{
  "head_dim": 64,
  "init_std_qkv": 0.0173,
  "optimizer": "adamw",
  "schedule": "wsd",
  "batch_tokens": 262144,
  "train_tokens": 1157000000
}
Each number is 128 + 24 x the weight over its row's rms, rounded and kept within 0 to 255. Layers, rows and columns count from 0. Numbers have three digits each. The size before them is the row's rms in percent of the matrix's.

# up: layer 6 MLP up, 1728x640, rms 0.045, rows 241-295, columns 480-559
# down: layer 6 MLP down (transposed), 1728x640, rms 0.0443, rows 241-294, columns 480-559
# gate: layer 6 MLP gate, 1728x640, rms 0.0437, rows 242-295, columns 480-559
up241 095:144098119150116054148125138118117162099161103123167128134133113141147121140112119091202125136110187111123107165108102154171117131096152121107115116089163092115129142146107164100134116151115085100133153092149160170115094124129046109166132112
down241 093:098142172082119129087162062124082184142150128149136121136088180102123143133148108132122082129141138150105112127124154131125114106104130136124119137104117106126116122126143150149149113131081157096110129157140092101131186144118161151095182156
gate242 100:114110143115094118097143127102130137153119095091126147136088103106114159090163097149115125149094133130078137152118165159104159078140160109091124089092161126137080146121069149122106163105142128128146148148130125118144143132142127143131107114
up242 103:118088136138101161131154149116153095154128125170149106156122131143116144074168141111109144135173132134132128156126157151146104138139103134124147150108104144111140118115160101144139140098119157109097111128136121103080158113112101119103137139
down242 106:085127131162110146117142124135079075180133132150139091117074088133152142118131118101140084139140120101104136126117118135117140116178160131135139113120078120108182146111101143102078108108116173152097119106115119133135122107161123127127134112
gate243 103:164144117131159107125137106167138117118157076128118128146115104104120148127140119114120140153052118116129130121145139132156131146158142098110135127150124112180142105105113128132126102097098122146187120136131176165136138131165107072119109136
up243 102:074137126160140153122127116109128147127137154110123120120136120148116113150150144104175144097133112128113139141078121077154136154131121134108093118113082154081166122108131118104133151128079117169108172149167126153111118121154120146100091136
down243 105:144146155169113114126155095133141152116162135143149144099139155139114128151134112129099142144145120149135175120153110157110116133107124163107174098147137124115140144121103167137084104115133105116106069115150126117120122132160133133193138099
gate244 096:117109136122123169106127161153110113102150121145136109102162107137122094152116107168155140092141150136126151101141098113153128134114100131144130095141107127132174148121102104144132126094116159103109157140174152138099092098119114113170123126
up244 103:102143081161158110093132094113150124112120088174133136172137113168126142125144107112138138100056133121144081140144131133096103059154087120118156112135160157106131127147154176156121119169148168129139146126123160126138135148138133108134125104
down244 096:159161105145114115112130121137131032101128122134127129142134105167170123067136133100147129135117153168145124136153157123063094095133143118153173150119125153159131141161123140128116134136136123144130086135144149082143175159140119149125111123
gate245 101:108146099151111150125156101084111091104157103121137124119117143160145167123117163098128135171139101134171136119146160129150191128139128135080165111110102139095113126165151136139130126123127106153157121131117096119125093094077152129098099110
up245 105:121125136133084114114131123112121119099165164103113144161130142098148161088137129127135152142089123152120097126135127147119111120170180135115139153130111116155148158134140098148093142134121145125126089173140109124132138106131121128121160088
down245 105:141135163121120125111156125118141126114139126160104080131157116143126127145139124120093117119124086093089119114151109088123151174138151184102152149091119094157102136182122095146108154114047130069138137128109120135102087144131108105082129108
gate246 098:177148098134110114153108126125111140120197133081083097156135116117087066161153152156143134115131157088123123124148118096117101091093143150146124136151105129120134125133164111147094110119087151169127143123134121136114163161076084176129085152
up246 099:099115176114139121181137122141130147147132094116108151101097142154124195148105136100153138145130145167133122128173173078136173171117117135133117154108157167162111140137161140135120128180149154121155092150136101152106118081117158153111150098
down246 094:162143131136125128171143118144149124140108144124126113149121117148180156134117091110119132116135164133163172118114142160121119131135109117145112107123125184073177139148131169139077122135144114137109144144143143109123120143155142123146154108
gate247 097:153188132161174151133114136101130108109111106095148123116096137115149142141155126159107145148107121172088173088136120136094159147126100154144102117186153152146144144102119166125113094119136130118184115113131075120172124118134150170104134161
up247 098:107097127130112104107139143098101113126128114139146137112140130115091154097122152131110098149092142129154144140109115106156136136093145140143169094128156140116123154130137112121144143166117152095153140159168110125116169114145138148085131092
down247 099:174127158166123085121138116132136104125139142121149154135167115100117144104142136131119082149122139149142146150119130097116134136107118092129130114129104118115142118158129141132171127139108112135118153139132113084136155114118129157149125157
gate248 102:164130115136094121137156087098154134111111140136101166157147083127127187135164129164086097129120117117106176103085128117133158116098153141124126088132115137111167151161118083113131147131138126111172143140136111121119136119136124117146122149
up248 100:105099131153096162136130154135115137142130154152106133152109109149156134101165141133084136152093145114145122095155166132108101113151136154134123124169171163150177144105117121118129155123095119115119086100160172112134120133148106088149113160
down248 100:139114122115093135126101146108098153149091095161096141146085128101081107091156115160142174161139106155151128137110149095092100115151182136143145107111133111133117129169149164143125157123152140093093160132136150162138174085115118130147130123
gate249 094:120135104103101094141081094112104114128126115111110104143079140131126091144116115123112144136109113140120130125151143159098123120109117131147129121125144068126119116171142179081138103129171090149112161141165137133154147146110135106111088196
up249 101:151178124129119090154145121160147083134130105127118121121110120099141097113143119071122159121130175200132172140119089097136106121088172132110150134108128134124102139120144121121083124156113150153143155113116165157110107149176132114106095150
down249 096:148131151082158168119142125124164128119107099099115136100100109143150120162113176136132184143112095140131125145131131117134171155103114143121119153167185113142130113135128148153121161098120106100125101137152162091134173125154097170097118118
gate250 098:120115117154075168171120115093141110123148111116113133099162121148140126118123138175139129167113147171139118155106113082115211140105152147126091170135151126144118126082141168141122110158122096094164143116142139138109107096123106128148138155
up250 103:135123117094132122112136073081105151108095170143077113122133111149091151145133110168145107108163145102114113120099116157185158118122143126112105122106161168154112150104145115103146151112108130121155122075146120135130099145131147140095193119
down250 103:126100111170129106170138111100172129145111155133157116165129082151139134104155127145118116123145152090177160137163115110118117155156177101126107111167112111090099119135093136127172183115158115163094102112117109137131136132120132174102126119
gate251 102:100140132170118110101173108138100126116150109132038096132135102142130114120164110170129153114086107123102145132132128142152136172139126134120123144166143144160134110149117173073133153100125115118120127138148081110090107065137140143111136096
up251 097:142142107161099139134095125128154122135101116138160126098131112070139138083132080196149097145140139156107100147163114136154157119130169116182125121119113077148108125119132122134099134149149096154153122113161142098122098114136056103121137137
down251 098:114158124132145106136136128161144072101122131124143138092127115143138096102115157094149067108138127107114154154117152088110100162134133099115106109110111156153157166087130124127113143122090158109163144176132115133149089175084145092157108106
gate252 100:119104134142106128169165152132127137119125086129127164135174130130122106110130160121088109128175113131093139124108156100153141089107150114109156135137095158130163141119137133172123076093148139126146145133111123121145119109135137142082122153
up252 099:135109133109152103094104149205122154185109126150114134119159102124136121146138143128055145162113113135113154135144109101114141155101093118116141107115109130087074116139129106157086119140071150130092139134136152131110138141122138108158099111
down252 105:113133124125129148182132110090117174109140139131142097161146141123128156129161109138137116137144130109117116116108101129126052124181130148153092142143112100072129053066112111141146129131128126124084121137170135111124100113126168105123137147
gate253 099:065126077165119124106150141128128142164130155123165138170124080133140161139147148144139118153140134132106180112138146153119135145158157104144116113142116106167153103121106122143107138105142161176109117138173095085143122092099153114086107130
up253 102:129121148152120119164174134154141118122120141133090113138156098191147132109078116130108120086167147117123118144080118135081097144123136131132148147112070127123081157133105094100156084139120075085145161141137129137138109102115116152142116097
down253 101:114133157104083141154177171111134221125123130153123151115110193135127144091097146128123142138123154144153101121124129137150110118127089122095117128160132108139117150165094096126172095137127139113153146135117167141074113135121126134112122092
gate254 101:108071092131148105129106125143129122120128074128112117149094126124108120094100110111142110141124133098143120174093144096135133115154118112140113153183130114154172160125139126158157117072139151134161154112153157146098126158148135138135152126
up254 112:153135181151118087134112137114119135125094108147157112132098121115166133146157111083120127084152158132119119105144147122140167144119167123117118140167118087128149114159133148128141116108122147094094115087121124149122117140191133137052125139
down254 108:131152160114134104121140095167089248120094110132124157129091157113152178143118140108153127104135124100111144083113125093144119112106177163124144116180163167132118112146123164116098156113131186132098149081151113092140115141175120143051137123
gate255 099:122152133130155121129087076113133100173135131110126129116090118146151117113075147154113160121131136145146113140175160128112130167148115170159144150151099134102069146154139088178097097139173114089175111156130096121149143121137135123139155104
up255 096:142116114114169153106115149162105122081124107128149143150149141156112120119122155142142155102143163121113130168177126143125106087172165124158133093119122135089128147133167148137131131171110134157115114098126159137088115138133091150074097123
down255 100:157104140133119106153119147134091155149104128131120103118104134136129114118144104130099103166131155141141132127124122114144105109125087161107098164124081122133091137125104152126122143092126119125147128148102114089157120118144138138124145109
gate256 099:114151104128101128122161094129140115108149088149116147154128135149144125121152129149144147148154133096115190078152156136119124115104107089147095094159120104168136136125127129178112114120101116160149081123135138075092172081117115131108130130
up256 100:163158107126055127172097122157163163077100132132132093096133125128106138136127169131142097142185134115115135150109118144151110075140125113119133131148089171090110147127116114184081059134145092104155138165099142135133137155156079144096135108
down256 102:151150119116106121130173122115129138096157133150122135127140168145084124125104160153122105154106139146128121105129077155124145144196120126092143118091127125114160123119100128130107154130131139148126106060099131151142132146115095130122136158
gate257 099:092133129135104138119120117111083114128163159130133101125110129115120102064133143136107105167131124129115152102147142096099137114148109089158163083125140130133137144129151082149142166111110111105127119164112103098160153101100096137145121121
up257 103:125119143114156129107097101129142119157116113119112115139153117148159123174114112112082157119114127148131117128113119130118147168104130133117119137115099110134135138133086117085134101133137119078113166146128117192091142093120138111129097125
down257 103:120163137131119147081164134146127200136108116121140108140110156170160115166181102127113128092115099146117113156130128125167129132105138139099087118116135134119116117116128139086160161122115139121130141111164120120133117112156134108108118149
gate258 098:112066158144083177117126120141133130081115116146131135117151085138100143130120162144100106056130110127074141143119143139123121176113123125076097114115098129122154101136112198073177138101132136103162146137138091146172137095119123128143109138
up258 102:138131119113106164112180106148141125120085140125121122165122119136079094128127148090130112110140146117096075142138123121125146172159092097115101154116103104143104105137128137145143092138083163088159116132133129141155166127180123128096150109
down258 099:113118125174130149146107114092133095107113104130097168142111180114116114164114113120182175094163151140143121117151113085139105102156125066104095110148124124117132172148129129140159120129120141140127119127107126127120113135121175163126108140
gate259 100:136153135079141153113167118134110120159181124142076116150110108107103125147169143138080093155160134117094132157110120118127123115095112179174121133130156159179150124131141141162143180093153155188124099136141154108113138191114142162117124131
up259 098:125129174161112131104134084098119174117151169115152136125115123136163121172196150112135109101109118121142123110150106145155095125155097122140138113112163148110140100108134136145173112176113118156106195145141117103134094127090137151166145120
down259 094:107151126128087125117139113113138115167129130121163132110127122136137177123121148142141118137131154143129120159135134115130153133110148086124174090137061145125136167109151114128146104120133160149128158080153165116172131175127128177138109107
gate260 097:088151138134148146126165133130108129092108146171078142157117128071135125123101102130114122153114143102125149118149119127111068148171097144156168122126142132155150092139127085142150120134168148122153143125160117122161141153113173076120092132
up260 095:136131139118141147116138129140084085147144124131122120129131131129150097094117086134121162158142088090150133119172153108124142098078143120129113123152136098137114141092110101105124152137049133127121145083119127140150124136116184157162111098
down260 096:108139107177097103111101108110126000104154130112127105140123091144134102089114157113192149123134184130120153144139134138091128161130148119134143116153124128131108138098118138134123130114127120156127125106142106122141135115140105142129101139
gate261 097:169141140175126158157105090121119072137150138144139114147143118142108106178135125091121119141121121152142112095115096131145119089115099100105115126137108121115062128119136120124114127107157146164111132083143140112179115080110164167162137103
up261 095:145092101113166101125109127103144112174150134104125118120119140122090108143159090115101153145183108114171139157136099117110142135154133161088127123111118102172130140101135118129101173134145127165145092130125129125140144128126139189148133115
down261 099:132143098077131178126121136144154102109127117136130120123176135119170092143102089143108115150108129145112115114124120118126093132123124137154107097140144155132131144136166107089163142140097136110164138148139129111138134103124156104130139158
gate262 102:118144128117094117148147139145135120101140150105106124133167143140111120096113140132104115144156136097147132142128173136131135106154111144134106127088122143166141135108129122132150131133139093157119121097111126150136107120117154118140095129
up262 101:143111117159151101125080118171108138123110120136104098146126142088154118147103118147156175116144104123132122125134132148134150154161129136119147141168174121040114152123109143141151118116104122130097163146083104135127099157120133148093148120
down262 103:165097129111170132144096106147163145118122136096117115115122117127160141079113145109114113097134085078092123079135125102120146111119148130130156151148141143139139124133054143107124140124110096168103131102122104171129127120079161128123131139
gate263 108:133145137117144123164126107091159126164201110169104117116141078147084144117166110160126109124114113120144143121177129135159155076149167139111139091100115085150093114099130145137122120103083121085117109122107103089117122150106136143095116156
up263 103:127103121133115114122091116129110113101121145120144113096143121125142127155092096145165139166132125089120113086157177133188124120150114092115143148120111126097159128171141127151114128121129111084090135140123142068170138181134092093155177138
down263 106:084099106108130111096174111114149124148140167122114163145150070122113106183162122113106176141111122141132077112123164152171128145204147115136094116118098123071116101130113089155116107126129134148137102167145111158168109113110130076155110175
gate264 102:118086110172130142136168114130120132106129119115146117146145133104162132106170124142096122171144097121115171149108189132132131156117119117116081105166121177154158082127111113155129157112162128159116122091069102131130170127085097150116136151
up264 100:112109121145131155151081123094115144146137131147082110099142131128128128116135156160134155121157122144134129111123149139146162137076098153088161148166150134155094138124111096098076111133098161117097147160149140145109103135115157183119128119
down264 098:154116143100127141125112123141159041161126131125145141117119110153115146124149151132119156147108120113137152143126112118131118147170174124105130127108123176097133146126143118110049130105090109119116114142136113149160153123104131142164123117
gate265 101:126119140082135137176144133161168144137152122134128166115175107151143114120103121101135104111135130155133142158132120141149110123113118138109125142124067120113108169170076122160173149156092088166168110159161165135100104122149133083162089137
up265 098:117123108108139135117132184124120172145145112118125166164124110095155134082154100122152153093139092103124126155113157098149174115164119126159096163146113183095094091156137114127166140110153110157154121186131099142148141115134131135137102124
down265 101:154132166151119121168141120160125072146161132075126106081074115152128109148105132167109158123092133155115104105141152120128061159170143109118117173121112133139165132156147137115122097125120138132137131140124151115131115131098115091170134123
gate266 101:134133141131113146098122105087125131139153159139107118148114098123114135109116097126156113133119134177132109137131130141141115144137090120134080168115118112132155140124143131165140106095096141113114139112151148141127102103137141125141047113
up266 094:140103105125183117133112123159156135118165138137107128132131123107118156071088130100173141090102159131153099127144093134118163086122112138126160096116098126136145153156128130104106118145080143101166151084131141154110098131135112127118087095
down266 098:135112119182140134138107164090126063107131110119139132163128144135142158130123138144129170106100158113119133111120151148093163129105158118102109114135144158144139112110125115148132100148187119107129113119153119137098132153127155100113116129
gate267 097:132121164098122150136075145097174134115083108148108149157165105120098167211085128121140094142157138123124129112093113079110168129155127114073113135123098118116143117175140126117065135105115086134118130159143167182128152152085127132083129111
up267 093:142127153087100141148106159091117069132120142103123157149150112161131152083122102188127126094084121074136106107130084151157143101127115112120105154138132163105105164098144162126119110125105123099119106114114150106104133143138131119145113163
down267 094:082116098119100131155155094117115066104133127116133068180141156110099120115129158093106107173178098180099124126131135159139146153162135092112115156102120102138135139124106090121082163115088114133136187127125156158100081136105148138077114092
gate268 100:109177152113121122110150087140169143143105104131074140152148127127115163113135182153105124127124122119135141133144150093138160131120150162161137109128151143144159112108164160108083157102130163113115124096140130140139073165098131111133116128
up268 105:095161101136186131148107115062095152113154084127150129090095128125112123104141117170108130154105178125159107126128091167103146106110171109100130132137125154145122139133123126143120142135144099151109169132136118110123143135112125139144146126
down268 103:105171139117111109115160122134098170163121134161138115127114144135152124153115082136102096112130114139159110119103121148139165114089163130082135160157152136140138118137104128110132128129125135117101116140121124112132143148081114135170147080
gate269 104:133127115107088108128135071138119128129151113095133134121152119158146152112093121132138130092136117139162151112159128119087086118177181120155117116110115119127181118111080136137152106107157127113129115121098102110145151144139122129168152078
up269 106:122131137163118131124140123122140125137125126168109101113130112079132096130142158079116129115130142135141138188109149149123109114099161154069118126106137149200120149107134137106129139137113120133109170152157153123116139139163113115153135080
down269 108:111135119166137194131114147135157153140163126175095116117182102105100121148081142196143116094131094130144105139069182128122151108098163138127110135113127098112112124098158121134101130116157090099155127145164110138188163146169113151168149144
gate270 106:149107114084109157118127140116107099133164124124150124129153108087130152101066160110138145083106125149137155075182098119145133137135130146103139121169106084135096114080104134127158101104086117121150074118098137100123132131111153120145124220
up270 101:083136129133150116199141177114175090128136099124128125162090148143137090111111106151133151099120123144102126151143138113105115129153127136113115110121115109127131138120116148104143146107123159129126139150150096124128117086146101076109136123
down270 104:100140118180147142132104153161139144146155139118155105161156178128067114071141121118171123140131132106119145134128085148144135154098076154125101095129139104123150139144133149157123127157136107116151120135135119127151106178109116137089098114
gate271 094:091139144124117161064114143169177147129128132100128155148161122121139161131106145176121152111133173165124141137128138115142162160139082130134105129105173150155116140097066121139163144118124140167104147132164110171120114060087136123189107132
up271 097:153133116138153162145126131140126097111095168136144119137149143130062139162094166131173126153152130117165116108113144102131128124152118134124124110122169096143148114147137159092160104168129157139115113176130134137125142178105128116125168148
down271 098:134173096151163128153130122148144146137114125149103118141111097111147146125103130113129125127118117124116114149140141109134100126096181110115146109094119106135141116098139132137132115148138095128109133125085099127147173139120155164095111147
gate272 103:131135152098149099145095146150120122145108113110096112134109120138156103121146142175106119116087135154118155112125125135126166132119124125134123139150104119169156092118114075128107122132146116140154153129145118098105130157108174091108125144
up272 106:122085163126111126146140135115107107147124120115140090106152105099101098150154152106172158098106135149135168141155095086132187158118163120167133116148104154124167170114137125129085132127134151101085141150137131152100102110124114129135102104
down272 103:097159157104138143105117121095137095124158118124115094137136144100114125157124108146152139085182126159145141162124137111124166100140174133165117075109111127150110109157113145101127132153090153133107142131141160139126103120105103152084124110
gate273 104:171142123110132157139164166099162140097128120117172134143130106119109115098105132079138159090144159172132147119069113134133148123134147140113112170110106101123134129122067125126114158125120137153141142102140088100131095121144174137141122160
up273 108:101122104130119134123121129165149100107133125086120127151135113102104086129097114114154178093141160160135132119145138123146088097125132141119162121116122123111102187083142088151094144110146136098127156121143104086177126169115133131128140130
down273 109:131113157152098110149143098127125159089116155096114107159159158104095149125121100111145124083129118124103123156124141141132129107096145147130133148104103150138126112140071135112089160137143125130128126074140124128133104131150126143114143126
gate274 101:135095145123130133089130099105100141111121134128107125110144104115143153095148172059111075095147137157164158082152103120117131161111139130072112121121093142182135142047148105107143127070111191076079094122136055186117125080147105125161114128
up274 098:124143119082125118108094136136199133095181141129135135122130101091140104124116119121144167125125123129150143099119126104139158145148126119173170173125153114106128161169118091134095105119122108108196131138177124079157111113164154107109136100
down274 101:100111128093113137092120109153135060128138094077129171091135083072129156120103096140116149125106149125145126153124116139145161108171101154138120134117117145081115140100122120116137117143129175100115108132111116107099113107108126129175117127
gate275 088:161144108142186102112142097132092141138116115138166114119129122138107170131126112096157142110131184106132118146077126139119148150112155115096135156115124115128124115138175128096162109108115077150153114157134094168123111072139139103108125121
up275 083:135152113155156092141104128139115115138170099132160145130126119110087134160116108134123115122111172089132131135171147170114104130118146088091167133126121118111146157129157095136140135122110093134100107092121121168107158108140088171155117115
down275 088:119131159122136137142101158145145162176092132134115153101147112128128149119119113092132131117137113108131114146148122097139153164158145137175086102130132126131105139125107135111150126106134129110128167150115149117096065154096146103146117137
gate276 098:178126098073123135160176139124140076113127100117102093153143097126082130144126160150076136095168138155170161160131109135139149172127071127136090099124113102163138147124108122116107089111159138097135143128141092123153111122098113147112114125
up276 098:133143090123128125110171156124143103131064108136167127100099113086124102157125128122059124091159138122121107141125135161169081102136095116126131103119113118155137122157101092081138141116145148112132176141131110150122124105103126107075101134
down276 089:104131164151116147149117128131132061116117150156112146128156115145142159112171110139132108141111103104116100128097111149114133108140141133158129130125123136157129094123134098143102154153083134139126129121128134132112117127151130135120104111
gate277 102:134139157185156119106099134082109109133109138117115127132142089151100142113175122101152134140129122095118140140119132113116116134140150132157108123138130094162143136138145154145128154143085176141154140123109122144118148114156097084149132124
up277 097:152128055147168113130114125161115145072165127147122097148129145110123100158098116145124135120167116160133108138128124152141098116133110108148171171103171110122147140067119129117137104121100089117151134121115141116159096130146101126162120113
down277 086:113179114140115134125132131095163177109128174128147170152151155109122157160143128128125072134092123115123162097103098102127127110152170133101122108115147134133147081130157149097169142130170111105137155134142163128116175107133120122116117085
gate278 102:123149141131129126154121101121136132100158128154177116135136149134129141069116106143111124134118120113153139110120133124134096131179153159119125100125106119157101121101153130115089157150138193136113103111088095078150141120118135181127121133
up278 100:156092133076122135123145153141125136122178161126161095148129135137159094091108101126121123146105136121101105101115131120091114133145184117151110093141122100103144122129140059129129110142111180112093131117115125088132127128099167149131113147
down278 100:169150088138155090134099152124163087132156129138116142094127114060161129177075104124119124145139132115130162162128094121161122114099152082097164164137068096173156167117120114096137116110115134128139129099149155133125107103132097112125141086
gate279 103:133100199093076135091159130088186093144109134136158126079143144126125134098145161138113112128149152148102144145124127116148150079113129151125119078158125145112130107146101092130081147108145172145120150136114140142140104147095133170132108111
up279 103:135124140112194122153122138159132125111143110133150151120047086197147117144129120159159126099130112124164142135126134115143137132133123143124144136142124072119143131121145155096131117164153129146124111138138163126110171139165107104113124143
down279 102:127056169152141111145124149131143198161121130124109145121130124154169093140138119200152119107116148142128132148129148130186155135108175181120142161139093134181152108150117136155152068127141117123145150170118147129142153173126132137155144098
gate280 099:125105123137092144132124154108122128077166108118141118184173096139133121113121108154161099124103173108127140142107146162122160118144142147132152111148140137166148110118146150166134122125124158133127106098186159119086121116105130143131155134
up280 101:121100134134134160123087104094137142138138110136143135143157126091117097112147122145182101154109128144142130132151109128150146115117105139172163128126108117141145137183130089117125184107110128162083112081119128162106116146114174115137141121
down280 101:119178104122140116133143115169143057176162117139124153107135112161131140134130148157133159108154106144132111082121140165155173116140118159129154151113121132100179148133163140096118192144135113112124076167121125147128134130162179086105115090
gate281 103:133099152125152157163116162116136126125166150105123134115134096151104157108172143147123094085124122164145141136106135111157158108160137122086139089106107148143162111156097148123110112150102138094111149100138138110185143107116134111138121136
up281 099:098139148076109135133137103157144113108092140107115120197191118127136134103144134091102116097111122133099142145162154183127127133115149121131082091156100151120122130138129109095132147111119146132150117170110168148162131075161135128095065143
down281 099:116119117111149177110118124096113142148089142103180112096102161142106116172131101178132123156136090076134117122136145102115104138139111125111047163098135124115138157149110079126102144126142122158117118127131122111098119118127096143122117139
gate282 102:149137121145105133146120150132128135108100107152139119143133095075128125098138126109087140096106109141101161126149173153105148123111162110115151126180112086138100118114100105118147119134122159111109108088153171155116158073112091113098131142
up282 096:155133137110127131151094143161074092125117172130108142122154116151114137118128110117134116088117141106150167153083089121127089160117135120157129149099133117120148136095152123128101129076179104137144124187096129147159166137147091133114147122
down282 100:144156125120124156104112117104132134114112072113135119120139186216100121152101099140117145095100135102104107107130111113119163139153151141095131126134129117164115155103172190160112103120156144144148132057109085126122118081119112109095162117
gate283 099:123130155156108154100141126115159096174131119123142139154146110130107117121113151130131126153086165125112157122109151151144105142146143127134157146178147106144137135113130125115139144133124172153068149091163098158150159159148148096106150151
up283 119:147091083126159110134152139132100153083146088152155112103116107105139095103145099099107108118129132163100132170122122145128113128143125118115118140129141159125169137111113108128167138108147124095135149111128163153105122132121145075118114096
down283 089:125135077099115085156178124103123240126142082137085128104166114101122133139094114113117149129119121153133158108161155102141121134102143126093145138124108135159135095115111129147179145142103123111126132119117130112143127093129133126138136109
gate284 098:147145119102146117081145161150149120144137091101176127140130125183160130162107118134093151132116111156139113196124088162161110112123091131134154124127098106111125144120169128155118165106123120123139158120134135146132101135142135123154077146
up284 100:135113139105144119148175117128111171128119148155107121158135138119106120107143121103069149125141143118117115128112132140124130095128146118106087135135119136148109120138122075180155226129152106156162103142151128152107137189123152130077137159
down284 097:105140141137082131136108138130133045128138088107161114103125124134078112160145148148113144120104117103097091147101135122117145166167149142166155108099123113146113108125109144125096159129145140138120132188106146135178140141139140106107092143
gate285 102:125128126134165147149140141133108111156162171099151160131106119157128172164099116145157114160139174126103134091146107133125113167131146141149140113060140074139130119083151112111123154116091154130122078132142120106102129108115127114125144147
up285 098:130086117114139128160132123102101168159178162149099134140128106144134110129157152146156085116098121156178115074108086132137083138124096115113105150102138117131161162116092154138124103119133147121125124158131154119116115136144145112181140118
down285 099:177127127149143139150106088108166124146177121117144159125122127140150148142129134145119081162123153117163135167097090077142079138096143159094099069151134096109118136147132136089116126121122097109182124164142142141133144141135166093146102137
gate286 091:142150150141142128148147177126140154125089146131113082110113108127157120113182109157133129104126166105119130118141125123143110150115102105133125121151117098094119122140126150129131119140128154126100109220106134185141129136138131065129149115
up286 085:098111138134158146161125148104129106125097125173079111102115148128102114122161135122129151129111096151140135144149132137130069125121140076084111138124090109115124145153096132151136149122115160145119136141120151153166170100131146133121141116
down286 084:144134125145147139110138116132122000098135120103121138111179033118109137103143132129121160145125135122125139163126126110126147117124105147130099109126143132134145131116153130088100119162139098139149124125140106134085139137112135134136113110
gate287 101:140129157162150111114127119083139121182122149106137133177122060139129156114125129090168131135073158110109167119086155151160129167139140146152115126130138096155133133149160125128105150114157156136104166115130107075104147159135121136131132123
up287 116:095107097139099111129174128147132101155118145123126155122121157146116139092159174151114119100131092123163144134127107149105134114124146144109137102126115121120162094141120086137136156157135134133076144128209123087162162179120173160118132140
down287 105:165165124130135098136086080118171052105147094100128108156153151137173146091133173122096135142126153166156169170148117122104124126151113139133099127133141086092158134149134102126106118143105109118123125142096114149137128123120148121148163126
gate288 095:138102150168127157153120106132125148129169084154112137124116100113150124092102157143126160121100150135114143119113128124148131138160169120189128125129127088116172172097105104148108173109133153155114081140140102122122148122121156107138128183
up288 110:138166100142120118097112113093115127138137134159142144166106121136057154194159139096115133116134118096106149144126148097162116109118084174142122118165120095159123105134150146107128124100121080168103118119105110107142152162115142115115080091
down288 090:134099121117116115105153101113137101176104135156145166137105157124095157174103120045098151154135149095137126181111102102139119132139150177138131094134093073185128113126161154143077138165116121140139155114133134128117141128166122105173073106
gate289 096:166160112122145086141136169133106150172128104122150138139140104163107108135124185153161104146128132103144146130138118171096129151105154169143190148133133138110101151152087159108111097152084113155096166113107138124141127086153107142113118142
up289 095:175132142166145118179170142127087156107123137104126164141114117124126144114107133153121133105185129123116101125128156116157108148150129105119130157119170126145169098152152116140128142113163110113123159125130146137171120169137143130136146144
down289 097:124150143120095101127148126116107045101182106129110132158148120115112103131161109141117170093167166079123121174151184153119140141173132117155164131136124130158166132122135124081081092120129097139108107103142134159114163142113125136120137099
gate290 097:133142115128080156146157095098091162145127201137148139111120096100139116121148148167136147111162141109085142092154158103123165129164100126120100094141115128088150129129108110130124138113134080082144084131142170185195159122133155139133145111
up290 099:098129130131162162155108125086151100094152093119126113150094177142106120186097149152129171115138159142132117121151144142137102155104116120138112105130092115091132122162129130109116106172170104121141076148104130136134098163146138115131116150
down290 100:126155093142170138078148195094115233126125109092111126133096124094140135149110157077122159129120123142151130093149102148134129151119118111113103135160188140116144133139144127125135145161086144140140122106092083118102127142142108126130151125
gate291 098:100095104158113169159138121134111115137171078167134116159138137135115133095131153156161128167151183107087142153142097142133075127147149119135161152136157122162183152162153124165114132146136127102142157100125168118187189110109119087161152176
up291 100:133123139140120144122120100103148127134109145088093145152140128145148140127142132157127077112107164142085135114092109156149123152151084161093135118164137142102112108135099062182143111128103104128159128167098171148095112140111157146117158095
down291 098:092152112110120123115142129160108070097157160112180101140193119081141092171098127116152117155097114134156123146152131162095098151083130148113114121117119113151126119118124108135117120155109135136117122128143118109139161123153153175095129168
gate292 102:136094102133117136121151143096107115093167127132146189116133116143144131117157126151105111114071108177117131109153136112112115153148097142132146127173162114144131125126119145115114103093132128105088130128121155137179117122165129156145146131
up292 099:145131149102157138142157135181104122154110160138146119129111111168136154132131117151134151147141126110115147167180117122159145151128117114104095139107132172156180150147118110108116154061129083139078120093069139108101147129129122163141142105
down292 105:102140152095151110138120103161146154125051126110150124151086102129143134149132133080160169106125114138149144143114131110108134130144148118182115129127159126121136113123173161150129159176148115118152094117128107137109122116150155144124106159
gate293 108:140072095121169184065160160091116146140166134116116122125088133132103178169094098140134164139148113102116133131134109107112115138134143142123128130161121131163130155134105146112130144122161133144170124135174128071150130116098148135128119137
up293 108:163116143124111146130124113096138156162133112130118136138099110093135126129165133155124109103085150118150137161121130111135125132099145097124092153123104145140091118119108075137108122118109138123130118100095095136108093182080120132092142148
down293 106:168175103156171142142133124159110105136116141121126097127065117141131129108133172173123108141111132129167141138141141093122163131089148153148133155134124142128136123130123096135066139127120153112178096161086112137161128140126122131137115171
gate294 105:104114086121123140139144127079129117157158091107079146166157133094105153148131138117082144141118098128138119136162135142096130116092148114097162114164158156121089118097127122128113193129153100180132149102145116135118145102160135142161139128
up294 104:184156115119125097151114110125113149060100100075141162105088124125134121103114158085138149092115134129112125149120120156128099103128150077132128154131133125129114142136119169133114133149166134128124107085124140087106110174153128122126120082
down294 100:174151137122106129113096137125128119085123169137154153103050145120146107098107136147112175133166142132126101134111125141113155100142074142086114145127154110132138150133152145158126138150095174125188099114177110145142075101123145124094114136
gate295 100:128125127109102161123162145126126135138105147123108131100126105134105115138142108170134133127136124144140139187119087144129112146143110117128087102138160136076144161193150203109128139144125153153133187143163141137100092125128133106133128131
up295 096:117072162107150096141109137138129137113184137151143125119129150071153168107116139098105149115170125082097167093151126116106117106153156139147159142163128120134120116124149087102094137114110121124102149181115134135151146086115149169158125153